Part of a small language model's weights: a smear gate.
Each number is 500 + 25 x the weight over its row's rms, rounded and kept within 0 to 999. Layers, rows and columns count from 0. Numbers have three digits each. The size before them is the row's rms in percent of the matrix's.

# up: layer 6 MLP up, 960x192, rms 0.0823, rows 320-499, columns 64-95
# down: layer 6 MLP down (transposed), 960x192, rms 0.0535, rows 320-499, columns 64-95
up320 107:491493468497518485470460501509529456475457529490509520502507487495488490485521497528495471505527
down320 112:526484526473467451497488489492546487476505466479495480483531491445495454499471481523472464501472
up321 095:516539482507495506494519513475502488556521515506499531556472496509532490540479475459488464510481
down321 095:496482509442488493500520478490511503475476464482499480460510528517531525498508514519510520507535
up322 095:508539467483538528440475486482548483530503490493508555536478519455501522498524535500535477518489
down322 090:526478515493530493516514506527477515519449502528500498497520540563485472537500503505510471492483
up323 099:504467549492474484521510541481494502506440463467511474535463500485514506518479512518542517505503
down323 101:506506461536523484480485464484488527495478472536495469526487517479508473529468520497535485530505
up324 109:469502521488508504499518530512482468466503483496478540464508539511505506537442532456485509480480
down324 109:520489479507485500528504523533493474490520484489500475496493498525535497517485465502554539501437
up325 096:439512498469494525457529455533461525530489447535504495499534541535479518510469496494488467503510
down325 098:508542488547517505527497458463512489514489496464467511500458525514543483488492471505473511454533
up326 098:498496486532510454489521468538543500512528432481464460468462527482480492477504524457526468516533
down326 093:520514498530496512489537509494467484483534519525517485512514459469533499527558521504481454509456
up327 094:513535490504533533486515493454537525491517500516525575495494479497529529493506501504477502501495
down327 090:543457531490473511507492501504477502505495500451481477552549550495450500517564521493511495492526
up328 104:482514493476478462525525531529500507507483463495515541512471492496529465491478482495465505515526
down328 102:501592492491506516529514507482509541508522484539498509513511536485516524483527501540516485414519
up329 094:481540497524517455513532521542546529539514518451492517512464474526543451511483492478487490547507
down329 098:482492511494494513475506454494512465431507501523508516476494512508529488500515495505476492493510
up330 098:519521483526503498476508497511560544487458505448458459523482489469507471532462474483490535515509
down330 104:484524508484522535490490502501484526548489484482467485500449482552501506491528479477471502498512
up331 089:514498539512501548504485498494491473485487518489523505498538508502501495519529534524593498505538
down331 086:460480472498502463531510531490497472505491511471482462516477481494513502476463519532442494476477
up332 099:479505502471477505460472464511492484494530547519483491488526502513517509487551480480522490474482
down332 099:522548463500506492494483449481495513486495526513484492495513506497542500520466514534487485511474
up333 099:488515519500487507446507461539511527510507528462488509512512497511483483505486510533539483506531
down333 100:484503470496538520493494489431515494497487482525527470518500510545538498518508550488458470497522
up334 097:516498484474493492530481467488508504476455502451495504518464481468489452463474552482480537480539
down334 097:475510499490532439482529491454529519514508426505471471518465502482528525463470492526523484491491
up335 100:524516517504524496463483529539447496477446455484529503515524494495463503493442508464484499513472
down335 099:513467496486513498510450517465498505430495559488509469498494518518506519450496541521507475501501
up336 104:482452493495549454497535511523500545461471518464535494490498480487487506486543489492511507524525
down336 101:557495493524581461502487535477503525508483474452475484505517523465543491523532505537494480489483
up337 100:456478479511500528488490484516515491527427514490507486507488503538482504526491530502465506486452
down337 098:489517487508527535505498474512507515539445488483495486558460509445522513494499494534485444497471
up338 099:469513498484508502505493533505525488496465503454498478517500510532496483517438525467474536458492
down338 097:479488473509524500499453462558517557505507536502519520481502523506453523494527497537535451533528
up339 094:492505497529523457483470561497533504518495538470509522545483514469481489524490462490457553509524
down339 096:483588502506549497498481511525499520464469515505503476452472554546514516516485493537517483509530
up340 095:457464503517499501452482491499507506503488529506504501510507489442480531475486492501489514482499
down340 098:504569509528518510529498530512505489516475466472505504522474481520483470526498537439488484482459
up341 102:499468501496474465486482506569530509540498482477483463506501517503460529538456495485504475494448
down341 098:511515503484539505548497469447504513462506524491520510512483497538509505508527538474487507516531
up342 102:508482501525511466500477496459513492503509490507525486465471527509504524504479506494492482520536
down342 102:478507488490500495489523498504526447510480532495539471518486490504572467491481487543475469543490
up343 094:523515564486524463495541527478487516493475489489484479467511549510498463522522516485503501485477
down343 100:495530516484508539485478517494494544519480505494517506519452521522457541471507508528521514507526
up344 097:489526504546479499498495527525527540478488473474525494488511496509512513537520498462493523480494
down344 095:519507517461477502522479521452520485505481517530502541500500518477506518484535488485531513516479
up345 096:477487478510475501494539493471490500505496493465527508471483519519540492508482510506509550516513
down345 094:509510493469483480471512550491506485521474529465505537533479494516500515485458475475469461512493
up346 105:507456510580485524509504481502493491534524548516520501449523466542465480482547499530504462536484
down346 110:479519518458482530453506511511486517480526484455541493507455512528524471483480490521476500533464
up347 102:492476528520478541500521521480513540485474497483489473523515482508465433522478479451527495541510
down347 104:496519484459492499510503486529528537451542477531522491528494497486513456512514452482532494500476
up348 100:476507517499457452461487500525535490520532514506535494512478501472465509508480505477530479533501
down348 100:516407482458477479541552544501488496460483493514519514501495465457529486470502509494493510486516
up349 103:474475467499526491461483497525505546505509498462519519462554505492496509506477506480500518512468
down349 104:503491478542535457536474508499510464511512492501484545507525478545493544485534512523522503524507
up350 094:479539507470490508516461520542543503495517521451496517522472528496483527531451523482473539511521
down350 093:509497498519524516499512501504472472440521496479487512504515456530517481445465498533487461529430
up351 099:487474507517512443451500470540470490516498490509486498486455475522528493503466492483526493481466
down351 101:475490516498484524522476520487485488472476497532504496502578475498498533502519486539459484498498
up352 098:493496537549475493459530522467473542491511506523485500533539500515467518503486551457510475507532
down352 098:497509506493515483476535515514516511515494529479499538515468504469452550526500510474477481490459
up353 103:510472501512513556506483485518482504489463521457496514519537504529501534525512515521466468487529
down353 100:501497468489523497472500486545489471495449477499507461523469523501526469505493524489483514474525
up354 100:498536516515492501494497503485512510468484471511499489486445428470511449502517456468500496487524
down354 108:513554479457467524524485535509502479468499512529515474413536462513482489524534513493469524488503
up355 105:474509495496471458548527492478473516497511519502502486523512505505499505483488508504492479488515
down355 107:491492521535511472481482557544493519478509522480494456503530551468505476525509509490528506537521
up356 102:503472525490502464497524475492517458512485534479488471517542505520463481501487508496536502494446
down356 104:532490456493570457499511521542493486499490516468494528473475522488492474516505474465511491498514
up357 097:532501535513510515495471501476492488488514509493465506520510501492491526464467543508471535459497
down357 102:499498502490486493521497525543470469444509496465491528514497455494494525526507543489502476530542
up358 097:517452490546499443487470512480446478489470527524460468477494496495464471481472548513499504523471
down358 101:471492483478502492479473486502499518473482459474485491454506482502494484474500526539484465549457
up359 105:462495522557495550508503544495519533507525528491516522486453518482526519514519532472488485492517
down359 109:506502483522477500479499470460512506512525490516473482466535443510477480503510511453448478493526
up360 099:525477518510511491517550525528534514487521485477472546524497436500533535503503531459515522489507
down360 091:500536511535524490526546462515471538493539503490534533531513528504500483544544483487504492490476
up361 097:507500529474489523460470467545501514518504524517470515463488460512529483531466469465506523507514
down361 100:520470507507492506540467524484493460512497454515518491513506517537503482469466488495482486531455
up362 103:472517483496491494509552508505526505502487513460508522526481495518469493510532523532468508517551
down362 105:503515573474514475491512462498482497502487521451503500504521538514483522471501473507457483491486
up363 102:459502512497476461445504489510504536535496511503485505522532490517456499491470498479540507458547
down363 105:531488477494511480530515444508525488490513508468465489500508477504505483477530479513505469475532
up364 100:506514540525487498511530509552521494484468474442504479499506480506492509470495484514494522489509
down364 104:493527473510501498494521538515522484521540477535510480504452520539517517530478490521505491515458
up365 101:521508459561498474515475507533491505550493484526468521493482483451508500528516518470468523504509
down365 093:440494451482539535535494509509481468474497511486515510505484457508477465470484505571521521492506
up366 098:424496517484478449468531526498510501521529513490533535515464499445492472506475470504484496569521
down366 097:494519450483487476534503472552532511497503459520487462509462544568506519510496457475489503522443
up367 101:486540475495478510504478509477529528541502524536496545478496453509524474569501489480455489503520
down367 104:454502485483483536526563509539510481487484493502466498468481493484495504532522472482458515525485
up368 099:512513529488487510507503535546522496474528481514456507562519500468520430515506501486516476534495
down368 099:501528543501525507535525477478489484496504493492484474502508506535466495503522481532469484474481
up369 105:509505506527498508487504543477450506477524517538498491527484477459521546502503545481502545467447
down369 104:513511505486506529510489503487509476547527500496479520517528486467512519497497449499501477527476
up370 095:479527536501511497499517550510489525527453504516483534508470449445527504544529460496499492493488
down370 095:548507472458469470531500481529490489530475531466514463497556504508475483463521518464513538491514
up371 103:503494486521480466503516518492476504539491468445471467522454483491458480540499486460516528489499
down371 102:485494508491514475490494516524512488541469510474515489508483480423440523515500464549533537482526
up372 097:464495515521538508541482505501498533513477504447490505527475480517548519495484519519465457482486
down372 101:515520496469498485516521504476497487445487500535523496453451490519475496475511518504544508477495
up373 101:465526531491495536485506488552496493491501487445490502517502473514510519525510533457524508507527
down373 104:522542499507485528502499482488537488526493470501503490471497483518519513509480490534502509528515
up374 100:519518509557476503498469499489459521529488479540477493503468527483485460509519494448466524488554
down374 105:495509509503506525462499444495512546501483484486503486502477487484518517485499501508468504486492
up375 107:524518517501519478472480492524511507485524493521460520507476498537515521482492499506488541549487
down375 109:504485520538507446480499537486514495507551485512479517524464439443505515490471472504521541491483
up376 100:504478538497506483502527534492478525505485519515525497472473474530450488468457497524500543527537
down376 098:588529468536493522488496520492542489470487491504485511493506468515518504516488497500489517525528
up377 102:464523520487485536478502525503529516455443497520475506465517507498497482472493509500496520536448
down377 098:495499519514501501509481497556496524545540506469532553467452493505491493510510527474482502532492
up378 089:487523490520522444468534520538553538494474499461486525529456484453487489530516518508477525501501
down378 080:519499517478481514495460499462454489476494520573494487528543495542520478503528518501537459496473
up379 099:528509490524483513469508503528513548482481515534478493523461510500497477529492490499522513514510
down379 095:489514490487487480516511511510476475566507523451506505502519523492522500528517486510497456469544
up380 095:470509494531480488529508481511511494481476520471490527501469471446465465511451496475503516486516
down380 094:494485482477491495450521497507505515494493492504468484444495529535466502515535507505490495487493
up381 099:469515469509470532432493535523511505505502507472518485509496461505471486505487522502532498533538
down381 099:507478506516476492518540473526525463515478528490503514508528502454497486508507454549476480509470
up382 103:458512493513525506485468489528510493514464495483494490533502455520501480519508461502508511529515
down382 104:484528501467504517499463482513461517490504470469526492501458511504545557487508453533487492533506
up383 093:463462502506491472499512507538491508474550510521531484521477480511513454517522508519473523514507
down383 093:523534494477514505502499460518507474519522496522478474510482541546514524524541511558474487504433
up384 109:484521488485473496497480511482516502542444480487507470491427465508480516528512498470559531515543
down384 112:538494506464492486525491486481472444514486489518524524510511515483560501537504500483491516465522
up385 104:487502547548492496502498516513505491550458525499455486457520528496478499556485511485485469520450
down385 108:503479450465517483524497480518494503474484542531541494522479501487516481513497534484513497496494
up386 110:495546498520475472477479534499478497504505475504470479521482536498466540507443484479513487540466
down386 106:471490444541491498524502471487461526499476497519482495563460522481431420507437519479521462546459
up387 103:510496484526477507505488515527479514512470510547515533483487521498520528487505535509476520514458
down387 098:506510520493514560475487512498509511471575468432504467511481472517516458487516505498517473484454
up388 100:502517484487476450535498496465531453482513527487485504491473488504476518491478523477479525480481
down388 089:492488462513459482514471510489479544515495456499535456498527526511526502455527517503535480482509
up389 100:514505488522503515479512505494495462537502484518502486478467486500512498477459553491512538485515
down389 097:487476503478497546510567495468556486492537476445538512455488484532503492466464502496496522539472
up390 102:434522519542498502491516560496491506493542462488500471505500467519512524547469463456533516531480
down390 105:527458480490521573563501473500511496433471487509487487477469492485518529512511527486481510484480
up391 102:531524542481520468492495514460508497494526477474514551510534449517507505523507482498503497486498
down391 102:506492507471493515464480495468454515499547471511529501505504529485510521510516535499507485466493
up392 103:500468542545534499485530497492485516524525498492496492506504458503465540523490511519565511479496
down392 107:462474485537562513512561499521531522490507494542459456508509489530488511527511509478522511451521
up393 097:516485526498508444490494485487498528467465506535506497469508475453477465501484518461521536524517
down393 094:483542540470479460501489462477528506496528475514506491479532461482511487448532477456467509531548
up394 098:516528475538523528489521498498506501509475527460476470513503478525544473511454527528537534497515
down394 097:521523508527518482480488513509515460490510466517494496510472516472519502497493486506464500521492
up395 102:456533532522457500493487541490505528508471519485521447502530505465501473532533482501495529537481
down395 106:538499459521496471498470481489454527493491471529488488535482502492518550496506510498515487498493
up396 100:497501510534522477536490472502551537488483465500508483518471531506538478489484495495510517525512
down396 093:519496500472465464480482505446481459507485498521542434478537508491479508515527504494503494497497
up397 097:463505496525514507512472498513482552537470528539506500536519529509472493495449499489484515501492
down397 096:529472470479503476533546500529534520476484447504467471487495499481467502474559515506503506541501
up398 097:471483552472530467514530499498507489471501523476523545512482486476500495551508480484509479477510
down398 090:490452468479476566523450540458447501490516550574495494514519490502504493468472481522522502506491
up399 100:465493490494548516543484514505503503518520521494512506511477485508527476517519482472468500523492
down399 103:502543483473531497489468507489487496494525530506483520534501471511531552511538489513512500516489
up400 096:497511477509511515474530513528499527520543527485490503526512474510454500492448548473488540520490
down400 091:480516496507483502516527460531508447488504494493528503488524534484524528491517512531506479485514
up401 103:498489543529540520458481503475493500514497506488495485512521510528507496525528466457479535527501
down401 104:471525537505509469489528513508557544495501538466441491502498511508514530501498503556470488550505
up402 096:532470500485511473491490486471507486491489497493530466509524508476450489550486513507504500492528
down402 096:459523481480500486465527515546511529477492523521522493532535511494499527514525508526491469496496
up403 112:518489506506504480546541528476551489493526466506463473498489505508527503565504477523517531515537
down403 116:488498499507489539539476463482469468525498511517525491548510478511499499543513530509488519466473
up404 103:500512514489476488455481510559562518528478497488459486523524520523468495532509531513475465496523
down404 095:514479479522490501529501507480494485486538503494496526466476528481481495497490495484500473507515
up405 102:458532511506499525515516467516537526499505464481500532575463486511529516493527518495495486546524
down405 096:493552550534453476476498527475497552510487515508478489491511483464542486512461512544498490497465
up406 102:493481478530539509517521499489470485500476490485465482530503532466500516497475498468481468487531
down406 102:470512469503506492524483508509473473501485465531508474508504451510465468422484529521499498455498
up407 099:461462474482506483499530539482518497496472514514504497470492486481464458538517527475505473500520
down407 094:448507505518528460482504478478496453459508528531492467498483511494497506461501496528508487477518
up408 105:471533485494497485511515538517521502510513491515505487508537518471510452539504520514485537501537
down408 104:494486501504505514486506498527555542515511453495494467478524515496502502480519490502498505506550
up409 096:485486516521496488444504522540517500490482493441459500537505530506491532499519474525520484481520
down409 099:494544508503513490460539502508508487480452547509532500457513496519456512476452510518466515475478
up410 101:521542502482496472467493555506473483535454479504488555552488464498503476484483459483471518514549
down410 098:534470519524501511537536480500530528508546545504503497447515557502524514521535478498520474475506
up411 100:534535497476519475540482514503518504530513487495446481447490530533466449505505525488509533504491
down411 095:484503531499479524459533460538525497438497518500498489511518506500536500480529509494492480513515
up412 094:496515485467512525453525520537474526510482490528481539493508467471485508514468519514519548500488
down412 095:502485451509502496505483466497531478507544474454473490531485505518521465565498462498495474494498
up413 101:489497566510561537509502503462516469467516488455449461477494504441485513478508525524497504509483
down413 103:493528511506473512507526487509499482518511475475543509485504509519538449516524487470526473471502
up414 098:484471535528508486473526504456497502493456496521472474469513514500512479485505525503491545506482
down414 096:507497499499548506500485497486525553494534527463499523476489493469480525509480513445491507506478
up415 097:477536485548507500485516555505468514515498545449477504448481482499478509481528531518510529517517
down415 094:545461526473497466515498475479505525464486448518489503486501520488505465509463448482509496515480
up416 099:497484524548497496506499483480526481538522473500499492460511492520505508506521489486539481543492
down416 104:546552530514531521494514535489542453496520510456477507467506490463470523483532495478549464510508
up417 103:477473480530497505503497494537494512528532485518498469514546510525482468535489532491478453506492
down417 099:471514471453535480536528472491499491483504452497504482547504516506504467515520511512543510475492
up418 100:495490482507510521481478486515511531531515515495519518511537513414487480500529484523513528535489
down418 100:502464449479522470491543478521512479484491506512464487476544507511484496509520520486488478489520
up419 106:519511528520514488517545515524505542550471481480476491502528494517491489510478471514511548516490
down419 110:517498479539492493499471499472483535507534488455503503494541478500549457524510510487481471489510
up420 092:502527485481531464497518548557503505469472487500497509502490506454505504521493489464502477528523
down420 090:518481525518499526505464460519482472502518516498523495500448477565450490505517550474507516496511
up421 099:458477452496489463504507482510478515522546486473495503526460511491522539532519507515481490492544
down421 107:478443490452476530512491542517423491493499544518459481500485533509541453542483504483486518497495
up422 102:458526506551502517521515521540481530506489525502496535517499493527518530503477500534509459538474
down422 107:486488499506532539509509465491511483492501525527532461495497518467487486529486509533508494543471
up423 103:523493521520467461482486490518465504479507508482521527533527484481530461545489478462513471473464
down423 101:511498493491520487515507521548504490485503516472446510482517529528484542454511522536489495501549
up424 101:477481500549482478499509514474507517477486499518450501485531547517513458503459553499529515476486
down424 100:447547464495546467471519476496482484499503456478514474562485498492544494458510493513536492496483
up425 094:458485487470490480507518495472503464473487473494496527467485483479514505509521504532516531511505
down425 092:488513513476489502501489495514507493513491461530521516538482484566516503509502506480517471483519
up426 101:528496486508500505498522517497475508538505478483527500508471511472523494546484484474510491521509
down426 100:535459488497513517507488479463515441500455524510466467499489515520465494469503522497532482481482
up427 098:503532533516445522511531552531504546492484517516493508521482464499465474472487532512482485539504
down427 097:490494505485469478472486495511535479490485515545524462560511533506499487526480503525507469466514
up428 093:498488529485477434509495488526468505511489507536467506528501500483521506496484488449525524539503
down428 095:498549500507532497497518479476526494504518486447491530550446456494528491470494466531490520521511
up429 101:481506522522472469480556516488465487487537511452482510499507477453490507510475495522476510497496
down429 101:514544514488514471514500517539483486521488500530486522519472496510525484525476489535490502498505
up430 097:476504486493495473509468467509522508476519473528528521523455494473492489514514526450499483548559
down430 097:552450532452509495492479502503513513485499495503468462445484525526507450546490511485525520482525
up431 104:488504543558536507511493495500517493494492507479489490499512560502502473543500502522500478517484
down431 098:480504491500528491510502517502542486533499467485506469483524492524474501512490506512501452533477
up432 098:514530549538511513468461561524481508520493496474526458498497517497511472528518528474528502535519
down432 102:534514482525520515476475523498521499473527499531497517480469502486539537432530508483485503494473
up433 100:507532488497528495462478480515501457532504509524538457528501526473509505501483472480516497502537
down433 101:538474540439489515513518531472519530443496530534453500490533466466492519518516493531475507524510
up434 097:500520511523474478507528470476464501529526504500503511513529457481500494546484505535468491518466
down434 100:470493531558507488510503497521481502503458498476476503491479492444505494480543451475532507512502
up435 104:498487504494459534503483516513532483526547491464487493492488465503469472500505494456469465504523
down435 098:526468485515490501483489465458480477506499484541508526478510492504529539496510518470493552489486
up436 101:458537483507510508441480496478516515551503528488514491550517456460498489527485534463469480515466
down436 104:458540513517473509470486529475473477468525509493463488601467445510517468495501485522476514476451
up437 089:514484509531498515512517538521471515519484514464517549508475518436494515548545482474553484527524
down437 089:534449497482528477528494555484491491532470460523549481449510488519507480524461504483502516515527
up438 109:470501541527531471538494545484497515545488470546484486495491489486509530513505524471527497519533
down438 098:502509522485497470527519519471519519481496477506498505511458489485514472503488520505452479477473
up439 102:471510481526508510446486515551487487487486498487481544544473497506502484533474489501544493511514
down439 107:453471503516547455464549553518451503485507472484477466509462534534492533491496478509503494477519
up440 092:450491548516448508496513556509500483505467534509471510524447511484462543519503508507529539475490
down440 093:502489463502517489530499450481487468557525519489483553491514527501492473484499545501521519546485
up441 096:474498514527435473541522495486488527516478524475532507472524463474453487507503520471517519477501
down441 097:506501535502510471467516517494512495489525487488477505496572478465524471522517480537505447538510
up442 100:518515464498490475480531540468541458540451519508485499486500478500495502499543529472532537550533
down442 100:505507525488509525517516489503509469504495514516500527477512568496473484511483513454468479525508
up443 106:508496541515525526494494505482501513554486517517548477489460530485541478500493531486490516510482
down443 105:514522490490480471532528497476516493501478516492483516522471525529489493492507476513487516476465
up444 096:487500514520506519512525493469506522541499478467457462499487542486478516552496485457520552491535
down444 097:549486481453519468556463474522508493517532514505491522534488490491525517468482455551545451482513
up445 099:472480506462488539469494538527504522515498514452538460476531481462512542474481540468523469551510
down445 098:493504494481513554496494495539528517499498476483465479468501491486556493473491510533508531528491
up446 096:483497504473525508507520518518518482537530483478510477496485488495479521490499509471527536483517
down446 098:475457531512487512505501562480486496487524500493431484493517512490502502525487524532466474522499
up447 099:503518552491542513497491529527525515569465540520484494523515490475512504507502510472495501542503
down447 093:486532488491502503534523462498511467492491524525491497512502486473559554500477489478481527493509
up448 098:466492479514509487478499496528526448547530544547456513510527460501462468560495496454488523532526
down448 097:497526495505518482512539501488524524475452452482511552504454465511548517475486494478532487504538
up449 108:486510480509470516455493506485537482506506524482485549475508480514460472517509502510473464535539
down449 106:495510499465499533503551508507538524506539521487489540456486535495485503516543493501500487520501
up450 106:503479509524481505510493567508502497540486466464498516480499493518485514497510562497489550524482
down450 105:501536501496540496546489509517512522464508511482513451522484523521491514503516518494497518527506
up451 095:485483483477490500463471517532532481477480470471463513559494507474513527517502480523478487541526
down451 095:505479528503519486511529484493503493472533478467508485493482506528482556522507514491460517520455
up452 102:490485501499516510511518526534518476491518542543496482461521503439482533512509471520490491536494
down452 101:497522495498490470512466513501511486485435553516487513499501490472519510524531496509509533474495
up453 101:505541473463530505499530491483482514556493512512473497524518507501486476514449508448512506511473
down453 101:483486492514494543453540499482484521524467504494485520494476508456521528507492520520549481479535
up454 098:464513488481479516520486552544550539474506479473536503481500511488456514541480518466501496541529
down454 095:536510503478525545439490479487482485457500479498507513502497514482487478507500513536494484527461
up455 093:509514477495476478487488501476513488486454489493497543502476514475464531489479514495475530522540
down455 095:490455526489519522528506483527459513491506529525497512525519492547480510498540548518484469492503
up456 102:511481540500567524444511477517467550541501487523512495514468476508472516483536504467502507489518
down456 100:474549537518517506525509518482517518526522462502542527487540537524476575518523491444495529518511
up457 105:503505473521525520537494469479518508475454500503503497522492469503505484498444498459476491512524
down457 110:506483492494485511514481516441526508506468474476528521516443461460512492507522479538502481535501
up458 096:470480497500500512474475483483522507516482482522492466450540534475491467504528457503504468499522
down458 095:482503506513483500518513496526518480519477466468504490525469506541511488526492518455523513491426
up459 096:521504499482476487508532519500495501506509490453536467493515445503516495502515493484482525540574
down459 095:512503453509509487517470518487448509498479510470457464484456504511540481484499489509486503513482
up460 102:503510488549451524535560504496461513478529477508483509498497519468514503488514515521505504492497
down460 100:497543492525501541518535501468483500444476480487515537523528543490499568537517521508503475494488
up461 102:509526514519504504460484496520526452488481538529512510530542512507480496505480501489517471547498
down461 102:520525522505528555525476497461539535537501495481508518515492501494499487459492500495475519532512
up462 101:475479473480482499463496474508484499524453500522508481477530536486481490498458478501508534500470
down462 095:498521482454504483483480533505484510534459504493512497466472499527491517447500502532484441533480
up463 119:490480514547488478522489514495521510523479459521498488521494474490460448473513513516483493481521
down463 115:515546516536534491496478503457493495515469457484437500501503495516552479478487485457465464468471
up464 099:500551506510507489517459524495552486534494491526530511484506483476482527521542500474474495464476
down464 100:499495535503535558528509478496495508488473441518520498535460515553484461495503478520565491479520
up465 096:474552487510520499526473479522567512504463496444526529526515486483528511539450464455457561467457
down465 090:570465486473502524488511503486469507476515488535482486464519502475498521493488531560548493508530
up466 091:516483491495493505443486495506490574512456494465506496540512520493546516526510505469503493541513
down466 096:549488514524535522498482470534515487503533493503490485474476505506473484485490501505485483531505
up467 100:480525561485516511501527516477512516513496517498474524539528465511463484555529481490542449530498
down467 104:503504494498511499518529485481529485509461465545514498452472519508521512522487473500531532448488
up468 098:529519530498503516475509527535478488510489497492497470463455484498539509525504537502551497492502
down468 089:503509553455523515497507472510521507515512503493520453506510560520488477522498497508566521505508
up469 097:502461480500471473497499487573513550505464467514471466491471505493492490557509500506536480495503
down469 096:512486483516534512467470503476504479498486479500534473500506515508509513459487546487482541494451
up470 101:508466522517494509448547486472487525481513508536459479477448535507489501531515505442531537458511
down470 102:524495497442525482497520474473503475468490531452484494531481490519488465513489444522496467506503
up471 105:497524483486496512529485489520529481512500487497502507486530520458508546512531483511493473473529
down471 102:522494495490526488512528547513514477494499494463519518482508495495509484520525499508481501467532
up472 103:495511470507476458496495460509527525542538497534454534477497521493463485513466568493465475483460
down472 102:501513489531511486522488491519519465534490486520448529488528503556512488480479495505469478523467
up473 099:533551483508509516477522552522497539532456493529455518552512499483479486529538518495483488504541
down473 095:525534481518495494506540496485505510494495518520464506544502565548496513500515459477477488494481
up474 102:479551517510466475491507528495516476509493511429509511565484495484475493487521479503512513514471
down474 107:506504456455532501512462513493479515523489480501527522534542487491499520527483465533494480505454
up475 093:512479469500500452504542577518491506493462497497489525505422490499483497476517511498476547538513
down475 094:498479488481538540499471482499515510457493459537528496447494531551542481488467470551508488530489
up476 104:479531519527527480515484530518521481497544501503452496516486508489483517506520459498482484492524
down476 100:524533500525510457480497483505474479512510515509506503531438448495475534491498473522517479490505
up477 104:514480503493476463454505478511486528468533510479460534501510473470507521517491508459491505466471
down477 106:473500459499572460502534462522492514462512517477532519527522513521480530470507471479485495534433
up478 098:480532471507513511485465509471513496483489550493514519476519446493504485530446513503516547483495
down478 094:521507508460431510504512503512496486497467513547523491544504532498508468479511511528504474487523
up479 105:494510521524499474472524478506481482483485489468492513518499522497529488508529465505544525491471
down479 104:492468477507465461519541524492458470509513517465498441502525529513506499542508480513549494464487
up480 098:459525508520456448512465489518524477497503475475532496531541504447484496520504541507524474483525
down480 097:525482520546512521506504514496522444500510517510500504522514494501495494545477506489504477505496
up481 096:490504472487527493507531502506497546473548518481459537485489537462511495475483510500492496520547
down481 097:493539509500488502506525497538474500516522532528498517474467550515506546517547526530508470504508
up482 107:471511504484517442475486512458497480552527504494523530522526499475484486498519484498527502500485
down482 110:504508497533479467503474449519490495518553500498516476502505523481489514487535445472504466501502
up483 103:467515551532522474485476532481491529471513461487516484531480485473512497521461481470518504488503
down483 103:501516517533510488496508520505491529457494474512476486496521557495505499454481505527484484463515
up484 105:507513518493525526455523507485538519478489516492476536546457487485497540499494490500504516506479
down484 105:482530567464476475486512500496522512540475514501530495475520508499481514517518498509529479473509
up485 105:475519498504539491514518533519484494501497449521504506518506513484470530470484519496544506502516
down485 109:506532521502522478508530509483468564490511529507437499515522510506496540457481479492511487539485
up486 110:486485472543547473495489482503520497504471457508546505511462514483503467503473501444503512526470
down486 099:502477506491527519499482521533479503505570497521520461486431521477519513510489506499456501495487
up487 107:527485534492514464494498496515489495535488465469506514520519509500514527482503492510529471526528
down487 112:502544458476476491523508479483512541525508466488493518478539534498490536483494472488550490481506
up488 101:528497500497517542486471523477537488488529440486483532553516480489498500513447473462507501513474
down488 099:472521481535507469514509485453523524452488525512500507492546502499489485454530523528476513515458
up489 101:471523518495497480502514477505503503472468459472493505500451507450474518547527464478451528502545
down489 091:510540523498492581526517508485485498510543498499531530467522485522540472490514499533509521512468
up490 107:469469461455483437511517529482503498473535515501538522520491516472439477522469531519505525494548
down490 107:459491479479531457504516535498481490486498538513543508483487549511502539514450521522545500468463
up491 106:509494492523490490492500491557478463550526468530466511488457531488452496496485499503474486526462
down491 110:487563473518531492508495455512518468514480511493500509487562478473507535500505516471472525491495
up492 102:513543463499502464544474492498470466522512478490480530532505526521534515493496507475524502477483
down492 104:505447499536514513548483481498506456501536494476534499533505516508485513523515488505541540545529
up493 099:510520526545497466518456496496460498450540472497517529508491556547507508536460504453492512534470
down493 099:477488502446463484488514502522498479534528523473514550516482481487501496508503481505491492504487
up494 099:473488520517505512473537457483481470497527458466489499506485486496472490515479529456504474498507
down494 097:470487460517447488514464469503517506457521544520534468444536485500528488525477518537499477496520
up495 107:454524523530496500485521550485471466530492505484490515530496475525527498488485480505515470482491
down495 104:521478507483517535518506526489538430493525489482500558464459475482499480456482475483501466478532
up496 099:503500483502505503474544498453497490500482489463504514545475481478520489467512520478513460488524
down496 106:533529430478527461499532536526537462489501482476540529528491472511497507482510466490495491441461
up497 097:468476460473477521509559530497478491508509503505510498467499466501493488570481491469496491465498
down497 101:490555511519521501487477514462546481477491453508467495515450427514532535490471463509466483468539
up498 101:532512500504467458518537520539519505507477550550502478534490488484421514520520533482488504487503
down498 106:491487452484492510514498517542522513539506512477534484457497515529474518490460503531534498501513
up499 093:473463488529534487520560521524497523488508510493523548488500510489532483474478502479533453487501
down499 095:507503500480536470477524512456518518505528464440478494527425506426514488498482509505501496513494